From a checkpoint of a small transformer trained on Wikipedia: no biases in attention or MLP, 2378 steps.
Each number is 128 + 32 x the weight over the matrix's rms, rounded and kept within 0 to 255. Layers, rows and columns count from 0.

# layer 4 MLP down (transposed), 512x128, rms 0.173, rows 31-65, columns 64-127
[[ 72 186 152 177 164 149 174  68  95 110 116 157 126 117 146 133 118 132 108 153 109 155  74 157  96 174 163 121 137 114 121 143 176  91 170  71 164 145  87  95 123  77 105  83  98 145 129 175 207 133 120 142  77 101 175 162 153 130  72  87 106 120 193 143]
 [148 136 155 180 113 156 126  62 119  54 127 144 110 154 196 172 150 113 130  81  96 147 145  69 132 148 147 143 108  87 213 111 120 110  92  52 128 125  90 121  98 137  99 184 150 131 186 116 114 139  94 102 131 162  71 129 129 177 109 110  78 199  72 149]
 [123 135  59 125 164  82 148 148  72 151 198 137 103 135  81 140 166 128 180 138 126 122  99 207 133 144 127 126  95 114  81 132  97 119 141 146 121  86 138 147 137 179 192 183 125 116 120 140 132  31 135 123 148 132 156 127  98 150 129 162 147 149 134 152]
 [126 130 166  82 133  97  92 163 109 179 156 133 120 137  85  96 142 122 161 223 176 129 127 137 142 151 113 153 162 107  76  89 110 114 138  92  75 128 196 151 106 148  66 118 177 142 122 170 127 121 173 120  87 143 180 112 139 157 189 143 183 102 140 147]
 [110 136 165 115 159 116 151 156 184 134 152 132 107  78  72 138 180 147 111  44  94  88  68 117 161 166 132 136 155  89 127 143  96 127 161  98 168 111 127 120 123 181 150 111 139  63 127 128 137 156 137 155 160 122 107 143 125 198 130 159 167 135  73 151]
 [108 143 140 145 131 206 139  97 141 125 142 137 102 104 134 116  95 181 178 171 156 121 179 120 149  90  89 131  86 146 105 157 132 117  97 130 103 149  74 122 109  82 113 149 131 153 130 117 134 134 106 138 144 146 118  71 113 160 136 122 107 178 112 119]
 [139 167  76 117  89  64 138  88  88 170 160 137 164 115 143 196 164 147  99 135 117  81 164 123 122  87 115 144  96  86 132 140  53 133 100  94 131 100 140 114 148 128 106  96 167 136 158 165  98 138 101  98 152 125 129  67 158 151 166 117  98 121 183 151]
 [134 100 132 159  76 137 150 117 170 171 124 159 132  79  92  45 194 187 128 115 134 136 132 164 138 155  95 143 139 167 132 158 109 134  49 164 168 155 126 102  97  91 142 179 222  76  81 194 127 170  50 103 122  92 171 154  59 155 176  79  82 124 129 156]
 [ 69  80 121 133 119 124 166 181 134 169 103 147 103 152 190 163  68 113 159 110 176  85 100 116 100 111 160 200 118 129  90 155 101 145 194 109 105 102 119 166 181 115  94 104 135 157 124 151 113  95 110 122 111 102 108 149 106 145 184 144 118 146 140 111]
 [ 81  95 109  96 113 172  80 124 173  49 162 129 145 138 146 108 173 137 121 159 152 187 164 139 153  90 164 141  81 155 140 133 115 183 145 106 116 165 168 157 126 160 184  99  92  85  86 152 167 154 124 134  89 109 152 130 137 139 171 129 140 181 164 141]
 [200 139 139 104 106 109 150 142 115 126 139 123 133  70  59 152 101  65  87 137  99 149 144 103 151 171 132 118 104 174 139 136 136 112 105 131 133 116 124  86 135 109 159  72 104 131 147 127 184 108 157 107 128 177 227 130  94 169 174  83 126 195 162 122]
 [151 103  77 101 165 118 148 153 147 161 108 109 100  99 139 139  92 181  80 159 166 113 167  48 133 161 121 180 100 129 111 197 165 153 143  80 187 144 110 163 185 164 115 112  69 109 138 132  99  98  55 132 114 166  98 162 148 126 134 140 118 137  89 132]
 [108  88 151  93 120 144 126 120 189 126 124  53 155 112 121 164  80 141 136 128 141 107  98  58 117  36 125 127 111 154 190 109 140 121 109 159 108 130 178  84 114  74 149 168 113  95 157 119  59 170  84 104 110 148 121 136 150 102 122  91 144 119 181 102]
 [115 127 111  83 175 160 165 153 185  68 125 101 106 114 142 140 134 136  96 128 115 152 133 147 155 137 114  97 143  66 173 117 138  98 103 134  73 146 145 111 103 127 147 112  95 125 121 108 141 151 102 182 102 118 101 147 109 125 110 148  91  99 118 160]
 [ 69  58  72 110 105 116 103 128 125 131 110 105 111 114 164 105 149  75 121 206 155 178 149 167 170 112 128 203 162 159 176 132 159 164  82 154  78 139 143 108 106 128  96 115 138 123 193 164 133 111 128 102 150 146 167 156 106  95 150 109 179 167 204 102]
 [114 205 144 144 159 125  60 196 130  96  73  81 122 159 133  99  80 142 106  99 143 153  86 138 118 163 164  82 149  99 143  71 104 116 159  91 163  95 115 135 180 145 184 131 196 178 123 117 156 113 160 112 138 157 104 126 160 141 106  97 144 171 138 149]
 [208 134 113 124 128 143 123 108  61 162  83  66 150 115 156 125 157 147 146  57  92 130 129 123 152 169 144 121 118  98  84 142 143  95 116 144 122 111  91  81 141  95 179 156  83  63 135 104 128 108  97 104 196  87 166 124  89 170 118 106 102 117  22 148]
 [116  71 173 166  82  92 169 167 121 145 152 166 127 210 137 140  97 170  55 131 172 193 111 107 121 145 115  80  90 139  85 144 202 132  98 181 134 143 159  60 116  78 103 122 130 139 168 127 158 135 161 123 152 139 183 170 115 145 177 104 187 109 135 106]
 [ 98 167 163 139  95 158 134 213 111  70  63  90  45  84  84 110 105 105 102 175  86 166 197 130 105  99 136 124 142 146 167 118  95  85 135 157  82 157 140 123 112  93 125 135 128 125 127  97 137 184  99 133  68 125 165 162 161 132 120 126 153  97 203 184]
 [146 129 175 154 113  83 120 195 147 122 127 148 150 122 177 147 159 109 117 119  87  99 146 104 174 143 108 102 115  69 200  65 102  79 127 129  71 196  61 168 124 148 225  95 137 178 169 123 150 129 125 163 124 167 109  85  89 128 102 103 155 169 118 112]
 [157 160 144 112 195 119  83 115 179 125 132  72 122 169  92 148 150  29 145 132  60 124 181 129  80 103 184 159 100 118 158 106 161  52 119  53 130 199 148  99  72 100 137 131 133 111 161  91  80  52 195 104 144 129 137  72 104  97 138 125 160 147 116 162]
 [110  90 142 136 235 136  64 105 141 116 142 147 128 150 139 140 106 146 131  87 102 108  40  96 142 143 114 140 141 182 104 166 128 119 114 138 106 146 157 196 143  91 113 118  84 129 157 142 131 140  74  92 179 199 106  90 136 112 155 147  96 146 139 183]
 [ 91 182 112  82 140  90  93 135 159 167 160 128  99 125  56  91 156 143 144 150 176 165 155  68 120 114 151  81  86 124 169  93 124 100 140  95 130  96 146 126 175  62  95 140 173 108 129 147 143 107 164 166 107  86 149 141 127 169 132 116  93  50 131 156]
 [115 145 134 125 152 102 107 130 145 142 152 108 123 142  89 123 103 135  63  99 123 140 123 117 150 140  94 162 177   0 146 129 199  99 140 191 134 146 148 195 164  88 100 101 177 154 133 165 105 155 127 162 116 133 169  95 168 105 143 123 182 100 133  94]
 [132 171 135  59 158 157 111 163 106 141  96 152 140 133 170 102 132 143  62 140 127 173  96 119 120 186 132 153  83 200 119 127 188  93 127 104 173 128 139 162 126 144 168 140 128 213 115 163  75 140 112 114 128 110 115 138 127 198  83 133  83 165 173 146]
 [148 135 154 109 142 117 121 161 197 171 118 174  71 107 121 142  87 121  47 147 114 166 120  73 131 134 135 121 166 107 138 110 113 119  99 154 134 197 132 163 162 130 164 159  98 121 162 118 135 128 178  74 172 152 126  90 180 106 116  75 167 141 108 140]
 [144  67  92 101 146  94 130 208 151 126 103 122 124 124 102 104  79 126 106 158 116 139 134  49 112  74 133 113  94 132 114 110 121 157 110 183 128 116 148  62  84 167 122 184 162 108 116 127 125 168  66 141 159 111 132  84 125 185 137 123 145 110 108 167]
 [149 101 116 113 119 223 113 106 105 160 131 125 184 124 167 119 168 113 159 128 183  81  85 101  82 146 127 124 111 115 167 161  70 130 101 114 152 120 127 194  82 195 148 114 160 113 123 112 147 131  94 113  92 123  62 124 120  83 105 121  96 124 149 147]
 [ 71 136 139 102 162 140  81 146 169 146 114  82 159 130  76 127 163 120 121 183 130 130 146 108  91 125 112 231 157 125 134 113 100 149 120 162  95 177 114 156  95 128 210 115 116 173 158 154 111 128 139  92  93 106 123 167 136 207  58 136 121 152 121 179]
 [129 110 103 127  94 168 142 170 157 136 128 103 133 124 108 145 122  91 119 142 113 123 122 118 131  94 132 121 203 119 173 114  36 169  97 147 143  65 147 185  86 129 149 122 167 142 120 144 126 127  63 123 131 137 117  97 100 126 105 165 126 190  98 147]
 [119 152 112 161 141  96 112  86 127 122 120 113 123 140 105 178 150  96 127 102 125 178 108 165  91  92 133 170  75  55 132 154 121 154 120 117 123  98 151 111 165  98 226 138 137  79  82 188 101 157 122 148 109 104 133 144 158 156 148 155 128 111 174 134]
 [115 111 106  89 147  91  99 102 159 108 134 111 103 128 164  66  81 138  74 115 128 138 140  86 162 114 132 102  85 215 127 173 142 105 117 187 126  75 144 150 159 106  96 139 124 123 115 161 117 151 131 134 155 108 139 159 133 160 121 154 164  98  88 107]
 [116 124 130 120 102 118 163 106 130 160 100 123 183 124 114 186  94 174 129  90 101 179 127 124 138 106 136 115 111  67 113 183 142 149 127 133 123 185 153 168  93  87 172 123 199 141 160 175 108 192 145 111 111 107 153 135 139 133 159 149 104 112  68  69]
 [193 169 132 162 136 138 117 147 122 106 135 162 120 157 147 148 183 182  84 137 165 102 110 112  78 169 120 162 109 199 116  94 154 164 168  58 142 115  96 114  77 129 175 172 129 146 186 102 104 136 103 119 123 131 119 151  60 148 131 184 105 129 103 129]
 [182 141 115 160 134 173 193 146 171 144 146 128 105 102 144 101 174 113 128  92 155 174 164 117 135  79  45 145 157 183 127 140 116  97 106 169 108 150 188 120 157 146 142 103 122 136 117  81  86  85 159 167  88 135 140 125 135 147  93 167 154 147 106 150]]
# layer 4 MLP gate, 512x128, rms 0.192, rows 32-66, columns 64-127
[[109 162 181 109 136 105 154  96 124 146 118 147 191 101 168 111 142 192 145  86  69 122 129 140 128 126  89 134  93 116 158 106 134  83  87 118 176 182 163 150  97 155 108 105  95 130 131 141 128 112 148 157 149 165 130 131 123 113 143  83 180 163  78 116]
 [117 159 138 166 135 135 152 149 149 115 126  63 122 116 103 111 156 105 149 163 154  57 125 125 107 188 162 135  83 134 154 165  43 132  95 102 152 135  82 100 126  97 119 106  93 130 129  96  96 169  93 123 142 117 132 114 139 119 166 121  85 133 115 128]
 [135 115 113  58 156 136 111 175 114 155 153  62 202  74 123 119  83 150 105 107 163 116  94 136 131 183 124 107 130 145 117 146 162 171 148  98 112  80 136 110 128 202  99 149 159 156 188 156 143 154 159 120 149 187 154  85  89 128 163 130 132 154 110 205]
 [126 115  92  82 169  97 178 138  97 108 147 114 114 147 170  99 130 113 146 139 133 140 111 155 148 128 149 115  65 132  98 144 148 148  70 103 111 136 119  97 189 107  84 145  76  86 137 162 112 107 170  61  87 161 135 154 121  99  94  98 146 147 135 130]
 [171 119 115 139 171 142 173 106  91 150 119 124 106 126 126 169 102 183 161  93 130 123  97 157 118 146 159 142  97 123 158 160 101 170  74 181 100 139 137 114 182 128 172  88 131 237 129 136 168 120 160 164 165 158 108 107 160 142 157 104  54 131 120  63]
 [106 151 108 125 112 132 123 150 107 141 137 137  87 147 179 168 117 140 105 223 102 114 106 109 151 137  65  96 117  84 172 166 113 121  86 144 164 110 133 161 129 163  79 119 129 148 146 139 152 143 183 105 123 112 147 106 195 139 115 139 152 119 123 195]
 [147 129 163 104 137 125 165 136 136 114 178 132 142 133  64  98 107 144 128 127  94 180  62 178  88 157 133 128 102 168 146 178 153 124 144 100  98  97 167 105 105 162 131 194 189 104 149 165  88 119 182  82 132 124  96 121 187  77 128 126 128 149 231 155]
 [102 119 125 140 102  94 127 101 114 119 119 138 127 175 113 172 139 118 139 111 122  80 136  81  94 118 166 178 117 148 104  67 183 140 141 111 108  74 142 193 175 135  74 175 136 135 135 102  94 158 142 166 124 134 126  93 174 182 109 124 182 115 141  85]
 [139 135 174 164 156 142 146 128 145 161 127  89 150 148 124 141 146 148 150 158 102 155 141 121 110 101 142 155 164 171 120 167 164 110 126 159  56  97  93 101 167 181 146  34 124  93 146 200 153 143 114  97 100 102 129 176  72 104 131 140 205 124 153 133]
 [164  98 150  96  78 117 136 133 101 130 126 175 123 128  47 149  56 134 140 114  85 155  98 179 170 106  61 177 118  75 133 141 133 164 154 146 126 155 149 137 182 172 203 123 149 140 117 114 159 149 179 150  70 127 188 155 139 173 126 194  93 114 101 158]
 [156 151 163 117 125 142 117  62  93 147 145 136 164 147 103 148 103 140  96 140 133 146  54  94 125 115 161 109 123 155 180 111 114 111 144 123 121 124 157  95 144 132  79  92 153  58  82 199 105 108 137 151 142 153 125 111 121  93 126 101 140 143 147 156]
 [154 167 111 125 138 105 180 115 128 126 137 131 116 128 132 121 132 177 128 141  93  94 201 176 122 124 167  83 141 142 177  86  74 110 152 110 101 173 118 170 124 158 135 108 129 115  85 129 119 117  51 161  86  86 135 171 142 114 117 111 118 187 225 120]
 [108 113 159 127 147 135 127 100 109 141 124 168  87 119 110 172 126 124  78 118 115 142 140 164 101 145 141 151  92  43 162 120 165 149 125 113 126  92 151 133 125  98 137  64  85  93  90  59 133 107 155 143  74  63 156 109  76 165 156 163 159 162 100 111]
 [131 124 161 147 152 105 148 143 119 157  82 121 156 134  97  96 137 132 202 137 170 120 124 110 121 101 121 131 152  94  94  75 166 138 138 155  92 164 138  72 148 117 141  98 130  93 116 139 174 191 173 143  99 157  52 103 120  98 121 111 126  87  82 154]
 [125 116 122 142  68 153 103  83  62 137 164 150  98  33 170 125  50 113 135 146  95 170 116 126 120 129 138 167 119 188 108 144 187 110 128 127 137 136 139 186  96 137  91 114 145  72 119 152 167 115 137 163 133 111 120 108 149 114  77 123 125  91 108  61]
 [129 142 139 114 136 107 133 137 121 134  97 106 159 108  97 173 123 192 150 132 157 103 175 176  92  82  84 135 127 135 119 164 160 127  60 196 167 166 130 120 136 136 170  78  99 124 147 216 154 148 106 116 152 142 128 134 103 124 146  31 154 164 101 137]
 [ 88 131 106  59 109 147 129 138 185  40 112  60 119 140 216 179 138 119  64 168 159 143  69 171  98 127 122  89 131 120 175 125 157 141 129 151 151 108 165  75  99 133 166 140 139 139 123 134 157 117 144  92 152 105 115 167 103 130 156 145 122 118 137 113]
 [146  90  90  90 113 173 112 135 128 139 143 134 167  87 219 217 121 185 158 137 167 105  90 220  89 154 101 138 150 127 167 140 159 140 143 128 111 101  88  62 147 125 135 166 110 151  92 126  96 123 110 138 119 106 139 138 128 100  74 152 139 124 163  94]
 [162 130 149  82  65  85 134  87 164 154 139 149 148 153 148 150  92 135 137 163 120 152 104 146 101 118  76 135 181 156 164 128 147 117 122 144 153 152 155 102 147 131 175 106 141  68 142 171 164 141 136 117  73 139  61 139 108 124 126 133 167 130 107 170]
 [173 107 156 122 197 154  78 113  64  96 183 118 138  70  98 115 103  36 159 170 116 164 128 161 128 131 123 147 188 109 107  55 154 178 200 111 130 173 106 107  75 103 166 103 138 147 149 107 121 163 105  83 155 229 171 149  88 130 123 103 127 105  62 134]
 [116 108 111 183 228 125 140 149 139 121 155 144 165 101 113 105 117 154 143 123  89 127 118 156 178 140 150 109 111 131 135 153  95  86 134 134 161 117 136 146 119 156  75 170 152 141 173 181 155 155 144  78 134 206  95  82 103 146 135  92  97 174 119 109]
 [136 144 138  82 127 227 125 159 104 119 139 118 161 112 119  90 176  80  80 172  55  79 138 146 176 197 115 144  83 132 154  83 149  85 120 107  74 103 162 111 135 129  63 132  63 117 108 186 148  76 121 197 130 123 121 150 189 101  95 138  95 132 105 155]
 [130 148  89 200 103 120 139 131 108  78 113 123 113 159 108 168 139  85 124 136 140 138 114 128 190 117 226  55 113 123 144 104 117 104 149 108 148  82 108 123 140 127  84 102 173 157  61 150 131 145 173 159  69 187 101 105 122 132 174 110  86 187 170 121]
 [ 69 202 169 120 138  32 120 142 118  64 146 110 152 124 120 122 117  89 147 160 143 125 185 130 151  91  83 158 126 169 142 132 143 160 158 106 122 123 101 150 197 140 150 122 165 136  91 149 214 162 169 192  73 122 118 128 143 149 135 102 151 171 142 115]
 [152 102  76  45 155 102 130  92 135 101 117 118 132 118 130  90 170 134 116 158 115 112  96 127 121 124 156 147 124  95 104 157 113  89 199 131 179  59 156  75 111 134 150  88  65 124 143 110  94 132  82 128 188 169 148 147  86 156 144 170 130  92 192 107]
 [115  95 178  92 101 107  83 138  87 149 211 108 120 113  70 136 118 128 102  78  90 117 131  60 166 120 124 102 140 153  81 168  64 199 132 142 167  93 157 139 122 119 122 100 138  96 111 117 172 117  60 119 144 149 148 101 210 136 103 150 132 138 147 145]
 [ 43 156  76 129  77 164 142  85 104 139 160  87 179 122 107 102  69 110 129 126 153  93 178 200 103 131 129  92 100 174 125 191 101 148 156 140 181 125  86 183 181 144 158 114 143 191  88 195 153 186 115 117  91 130 127  87 125 153 148 135 147 125 145 125]
 [111 195 146 121 184 117  70 109 136 207 137 124  94 143 118  69  87 105 112  94 148 160 133  59 165 110 114 100 118 155 141 113  88 152 143 153 126 154  85 140 119 172 158 164 117 104 133 125  99 157  61  88 101 170  73 154 103  96 135 112 148 172  96 128]
 [101 123  73 132 193 131 127 155  97 121 143 104 136 140 118 119 152  75 138 101 140 149 170 145 118 115 170  91 132 155  94 126 109 153 125 156 135 103 132  99  96  74 138 116 108 120 111 137 115 160 146 165 135 114  92 133 124 128 136 123  96 158 154 141]
 [117  90  50 134 170 128 125  88 123  89 140 138 114 145 100 145 127 135 122 140 194  75 106 146 141 161 152 106 120 131 117 126 174 124 159 164 128 118 120 102  95 117  46  96 119 117 193  98 143 170 123 135 148 120 102 131  73  79 132 149 166  69 113 135]
 [128 134 119  89 142 127 108 114  93 120 103 129 115 155 126  64  93 148 115 159 133  93 112 120 138 145 116 141 120 100  80 180 184 141 107 154 124 152 146 127  76  99  97 148 126 130 110 144 134  55 144 137 122 131 144 198 110 161  77 162 159 151 111 119]
 [ 99 135  90  98 155 110 113 137 113 129 183 169 200 175 136  55 123 114 110 191 113 122 108 164 144 133 142 133 149 173 112 103 145 112 113  83 153  83 122 128 110 174 119 106  80 143  91  80 113 127  71  78 169 102 117 181 120 165 108 103 145 147 101 187]
 [101  67 164  58 134 141 122 178 173 176 141 103 155 175 100  60  90 177 106 106 111 141  84 121 154 177 132  91 178 120 113 117  89 146 130 152  44 132  85 161 114  70  91  89 123 150  97  97 108 104  71 156 121  96  99  87 142  50 137 157 159 137 141 113]
 [138 128 220  59 121 138  69 126 184 121 132 164  75 141 105  98 138 157 100 162  95  89 139 136 128 171 112 127  73 101  91 108 130 144 138 141  75 167 140 136 120 171 179 105 105 144 160 123 192 141  92 154 132 144 134 134 162 137 124 123  99  91 182 176]
 [106 156 146 129  91 160 110 150  71 141 109 100 155 127  97 113 115 160 107 101  97 101 118 180 100 172 125 146 113 145  89 103 125 108 131 132 186 157 174 123 132 163 131 135 128  88 194  95 144 121  90 123 162 123 139  73 128 116 113 149 109 170 152 138]]
# layer 4 MLP up, 512x128, rms 0.187, rows 32-66, columns 64-127
[[101 154  55 107 135 157 106  99  75 103 103 156 120 107 147 122 168 117 138 118  96 185 152  86 106 138 154 108 142 160  93 148  87  81 130  89 204 182 214 154 111 158 168  80 140 124 159 116 143 152 100 147  76 120  90 127  38 117 156 164 107 115  50 142]
 [118 181 176 146 156 140 125 101 176  89  83 102 175 168 119 100 145 126 130 132 102  90  89  96 124 132 153 129 134 130 151 200 139 128 132 121 116  57 126 106 112  73 160  68 140 163 176 151 127 122 130 107 187 125 106  97 121 151 172  96  93 113  93 144]
 [139  81 128  76  95 133  99 128 156 102  94 106 220 123 140 130 116 175  95  77  98  89 169  66 148 165 174  74 104 192  68 123 165 127  70 145 122 164 154 162  88 150 164  80 115 124 158 131 122 123 128 131 119 176 125  99 122 165 133  56  87 216 136 117]
 [107 114 159 168  53  85  81 104 132 107  97 142  80 179 171 141 155  87  93 114  89 126 203 147 114 103 150 172  96  92 114 135 141 160  72  96 152  90 126 180  49  93 105 122 118 221 120 138  98  94  85 113  97 101 154 141  89 110 118 185 122 108 173 111]
 [126  88 154  81  97 115  96 123  76  71  73 161 157 136 136 114 187 178 125 106  45 153 108 115 145 145 139 146 107 148 116 123 132 162  85 136  89 167 137 155 156 107 121  84 122 170 167 142 177 110 105 100 107 118 116 146 111 196  76 187  87 143 123 122]
 [119 164 151  96 148 133 117  85 141 156 111 118 182 105 114 155 109 132 114 129  93  85 117 118 109 138 124  95 118 236  78 113  91 131 106 139 138 102 155 112 152  94  73 188 187 127  67 131 168  65 105 151  85 151  63  91 115 163 115 120 123 164 122 118]
 [103 113 137 120 195  94 124 164 154  94 129 161 116 119 133 139 162 114 114 137 155  59  90 167  78 101  55 176  94 116 152  80  99 152 121 172 166 185 105  94 159 145  93 126  87 111 100 162 102  93  86 157 125 106 189 150 115 188  63 179 151  89  89  66]
 [112 139  95 149  72 123 153 118 125 104 146  88 132 183 128 139 105  94 117 122 145 109  75  75  96  98 179 196 139 163 144 128 136 140 186 137 111 101 105 184 130  96  50 118 105 126  80 116  73 145 156 138 147 101 158 177 188 189 109 108 115 118 108 129]
 [118 124  99 160 119 102 119 144  62 119  87 110 158 164 184 125 159  59 139 172  91 116 148 112  68 119 151 105  82  61 133 154 125 111  92  82 152 205 138  90  99  63 120 177 163 170 124 133 117  70 151 117  85  76 160 159  99 123 107 133 118  63 169 109]
 [130  87 164 151  83  99 141  96 113 131  91 100 120 130 163 140 132 163 118 169 160 186  90 178 122 114  56 142  78  70 125 138 140 123  87 173 118 111 116 149  84 142 107  98 195 120 140  97  99 146 100 128 118 137 133 138 150  66 137  81 169 126 127 153]
 [186 126 112 115 142  65 113 156 101 151  96  96 177 148 117 182 165  97 139  76 111 138 105 122  72 143  87 156  62  83 138 125 107  76 129 118  90  93 111  93 106 170 129 162 148 108 106 147  72 120 135 141 155 109 108  91 151  94 154  91  98 120 152 132]
 [210 100 142 158 132 149  88 100 163 150 149  64 113 138  86 120 136  71 129 112 135 115  66  47 134 174 141 113 185 157 158 107 208 130 112 106 174 108 117  82 179 164 164 145  92 118 216  78 114 135 130 105 130 148  91 104  87 127 140  88 110  55 107 129]
 [115 101 118 139  96 110 129 153 119 131 189 118 149 114 155  80 118 133 150  83 117 105 117 147 170  68 156 173 103 166  88 128 134 106 158 132 157 112 158 158 153 170 114 160 134 174 172 172 123 106  99  88 170 127 123 140 153  66 159 152 222 147 154  93]
 [140 207 167 103 166 155 104 128 152 147  75  95 129 192 131 119 115 118  87 113 169  89 130 130 152 184 167 127  99 145 114 146 155 167 175  94 114 154 100 169 114 138 165 111 182 125 144 107 110 168 133 135 197 145 160 127 113 151 159 146 139 139 193  98]
 [138 163 163 142 134 132 133 162 107  99  68 152 152 225  49 149 201 128 129 140 145  34 107 156 103 148 193  66 141 117 119 116 118 130 162 158 159 127 116 109 187 138 198 116 119 181  77  90  83 107 119 146 166 144  77 105 103 118 144 131 133 157 158 130]
 [167 166 128 122 192  86 144 113  91 108  82 167 106 143 151 144  70 128 190  45 122 143 129 150 114 108 122 119  70 172 122 151 154 115  72 143 124  77 209 123 165 127 160  64  64 110 141  88  95  95  85 108 154 157  74  93  93 107  81 124 133 158 110 134]
 [106 110 128 152 139  90 151 136 127 152  96 127 153 115 163 211 179 108 167 132  92 108  70 160 141 146 116  92 114  66 119 178 127 152 120 109  35  82 137 110  89 134 156  78 150 119 177 119  73 146 134  97 111  64 111 155 132 130 197 121 106 177 110 150]
 [114  62 125 130 151 112 120  51 183 120  98 164 122 160 134  89 149 121  66 125 152 101 118  88 165  65 190 120 162 100 140 147 140 135  98 108 124 141 123 106 154 149 154  99 182 147 136 125 141 187 119 137 128 173 153  95 124 122 145 152 132 140  78 117]
 [157 132 165 125 118 133 115  85 142 142 158  94 155 140 123  80  71 169 145 148  65 158 103 128 137 163 123  77 114 130 119  88 165  93 127 145 122 142 135 136 187 128 156 136 117 119 177 137 160 151 174  76 112 179 186  64 108 126 157 129 120 161 113  77]
 [119 148 166 114  53 174 164 106 109  32  73 117 138 158  97 135 123 130  80  50 159 126 143  99 102  72 127  92  86 108 146 116 149  82  95 172 156  72  54 158 138 113 136 226 101 130  88 134 126 105 160 117 116  98 125  95 132  77 161 139 112 118 150 136]
 [106  70 102 127 135 128  84  56 117 116  80  92  73 156  85 168 168 103 117 163 175 127 128 117 143 123 130 117 149 102 103 118 107 125  93  58 124 163  81 176 130  41 158 112 104 151  82 132 137  70  73 161 104 102 148 112 156 122 148 115  83 106 103 147]
 [145 162 115  98 130 185 123 158 148  94 106  77 144 142  98 103 139 158 106 153 110 112 138 187 146 144 107 139  76 121 119 148 154  94 151  76  83  90 137  83 158 146  90 131  82 102  90 141 140 116 157 155  90 110 146 136 145 118 156  97  94 146 137 101]
 [162 105 100  81 190  99 151 109  66 119  58 188 100 105 177 158  93 163 140  99 173 116  44 133 106 129 128 186 129 128 121 106 141  91  62 146 103 118 156  95 114 134 103 169 124 135 141  85 116 115  84 148 106  53 186  96 119 226 104 162 163  36  83  94]
 [125 119 147 196 193 133  61 103 125  43 124 122  96 114  94 109 148 179  99 139 112 125 134  90 152 104 121  90 152 131 130 106 164 163 107 127 138 138 100 172 172 101 213 122 102 129 118 175 100  96 140 163 168  81  89 178 183 156  64  97 148 107 159 103]
 [ 45 130 146 136 144 108 119 175 101 152 110 123  71 120 128 135 111 214 134  80  96 127 152 112 142 126 141 118 118 186  89 112 129 142 146 136 160 142 204 129 146 105 149 134 114 168 113 105 129 117 197 142  71 136 135 121 153 163 108 150 174 135 172 137]
 [153 125 124 100  95 136 139 150 131  81 185 189 142 131 119 182 122 171  98 110 176 109 138 118  75  98  74 173  96 121 174  88 124 100 130 189 124 153 160 120 168 133 140  96 189  98 131 108 102 126  10 118 184 133  99 121 128 142  87 101  99 118 129 121]
 [ 91 153 120  79 181 115 126 142 120  86 135 117  61 154 131  61  61 151  74 162 143 148  98 161 101 110 176 123 137 149  72 184 115 129 166 118 148 123  88 184  75 123 156 125 178 131  64 144 114 137  91 143 156 145 131  94  87 204 163 132 119 122 156 114]
 [123 112 159  99  63 132 121 121 160 140 130 115 162 182 119 157  83 158 154 144 132 124 110 193  54 124 118 142 105 134 144 140  98  89  70 170 129 142 161 182 137  78 129 100 163 138  98 102 138 162 102 192 108 111 148 150  74 199  97  91 143 139 184 135]
 [138 101 203 117  91 167 141 120 141 101  93 140 128  92 135 101 155 149 192 115 116 140  79  84 170 124 161 197 105 121 163 132 136  91 125 103  91 127 146 126 118 191 116 109 147 120 127 142 128  93  98 151 150 141 123 165  77 135 130 143 142  98 114  75]
 [139 109 116 121 169 176  77 133 152 141 113 146 111 175 186 146 147 152  76 129 146 124 180 130 137  53  97 106 121 163 110 104 136 151 108 195  87 181  98 173 105 139 127 176 131 125 140  75 138 150 152 149 133 148 138  87 161 134 113 149  95 138 104 138]
 [135 148 139 131 133 131 137  97 150 114 166 168 138 136  55 188 134 155 127 156 151 141 132 150 122 109 158 147 155 124 119 105 145 128 181 128 121 116  81 179 168 184 153 133 132 108 156 155 148 187 106 135 127 129 172  79  99 126 166 110 126 169 138 121]
 [178  66 161 101 113 170 124 112 139 113 100 126  83 120 104 183 136 177  87 107 123 111 138 128 164 108 107 130 101  68 150 142 108 153 153 129 114 137 107 144 138 103 154 122 152 136 152 105 145 116 123 111  75 159 176  61 137  78 166 110  96  89 139  73]
 [ 82 134  53 114  98 129 154 103 122 152 179 123 142 175 120  73 141  84  87 107 156 101 161 122 126 117 161  32 147 157  68 119 108 154 163 142 131 131 163 161 149 187 111 182 126 101 149 143 110 152 110 104 138 177 151  75 128  61 150 132 113 159  83 153]
 [159 106  89 170 123 108 115 137 107  95 161 148  70  86 112 143  94 138 133 174 123 146  89 127 121 126 105  99 113 144 161 140 120 114 120 130 158 159 167  94 184 126  93 174 141 126 101 154 127  81 145 109 120 122  83 112  79 151 124 159 119 109 144  88]
 [144 127 116  86 146 138 106 153  95 142 102  84 146 106 106 104 153 124 162 119 116 116 127 145 121  71 190 129  73 139 131 198 133 122 123 139 136 109 154 123 153 212 113 151 158 177 203 101 116 113 124 132  89  89 164 129 132 118 202  86 143 135  56 134]]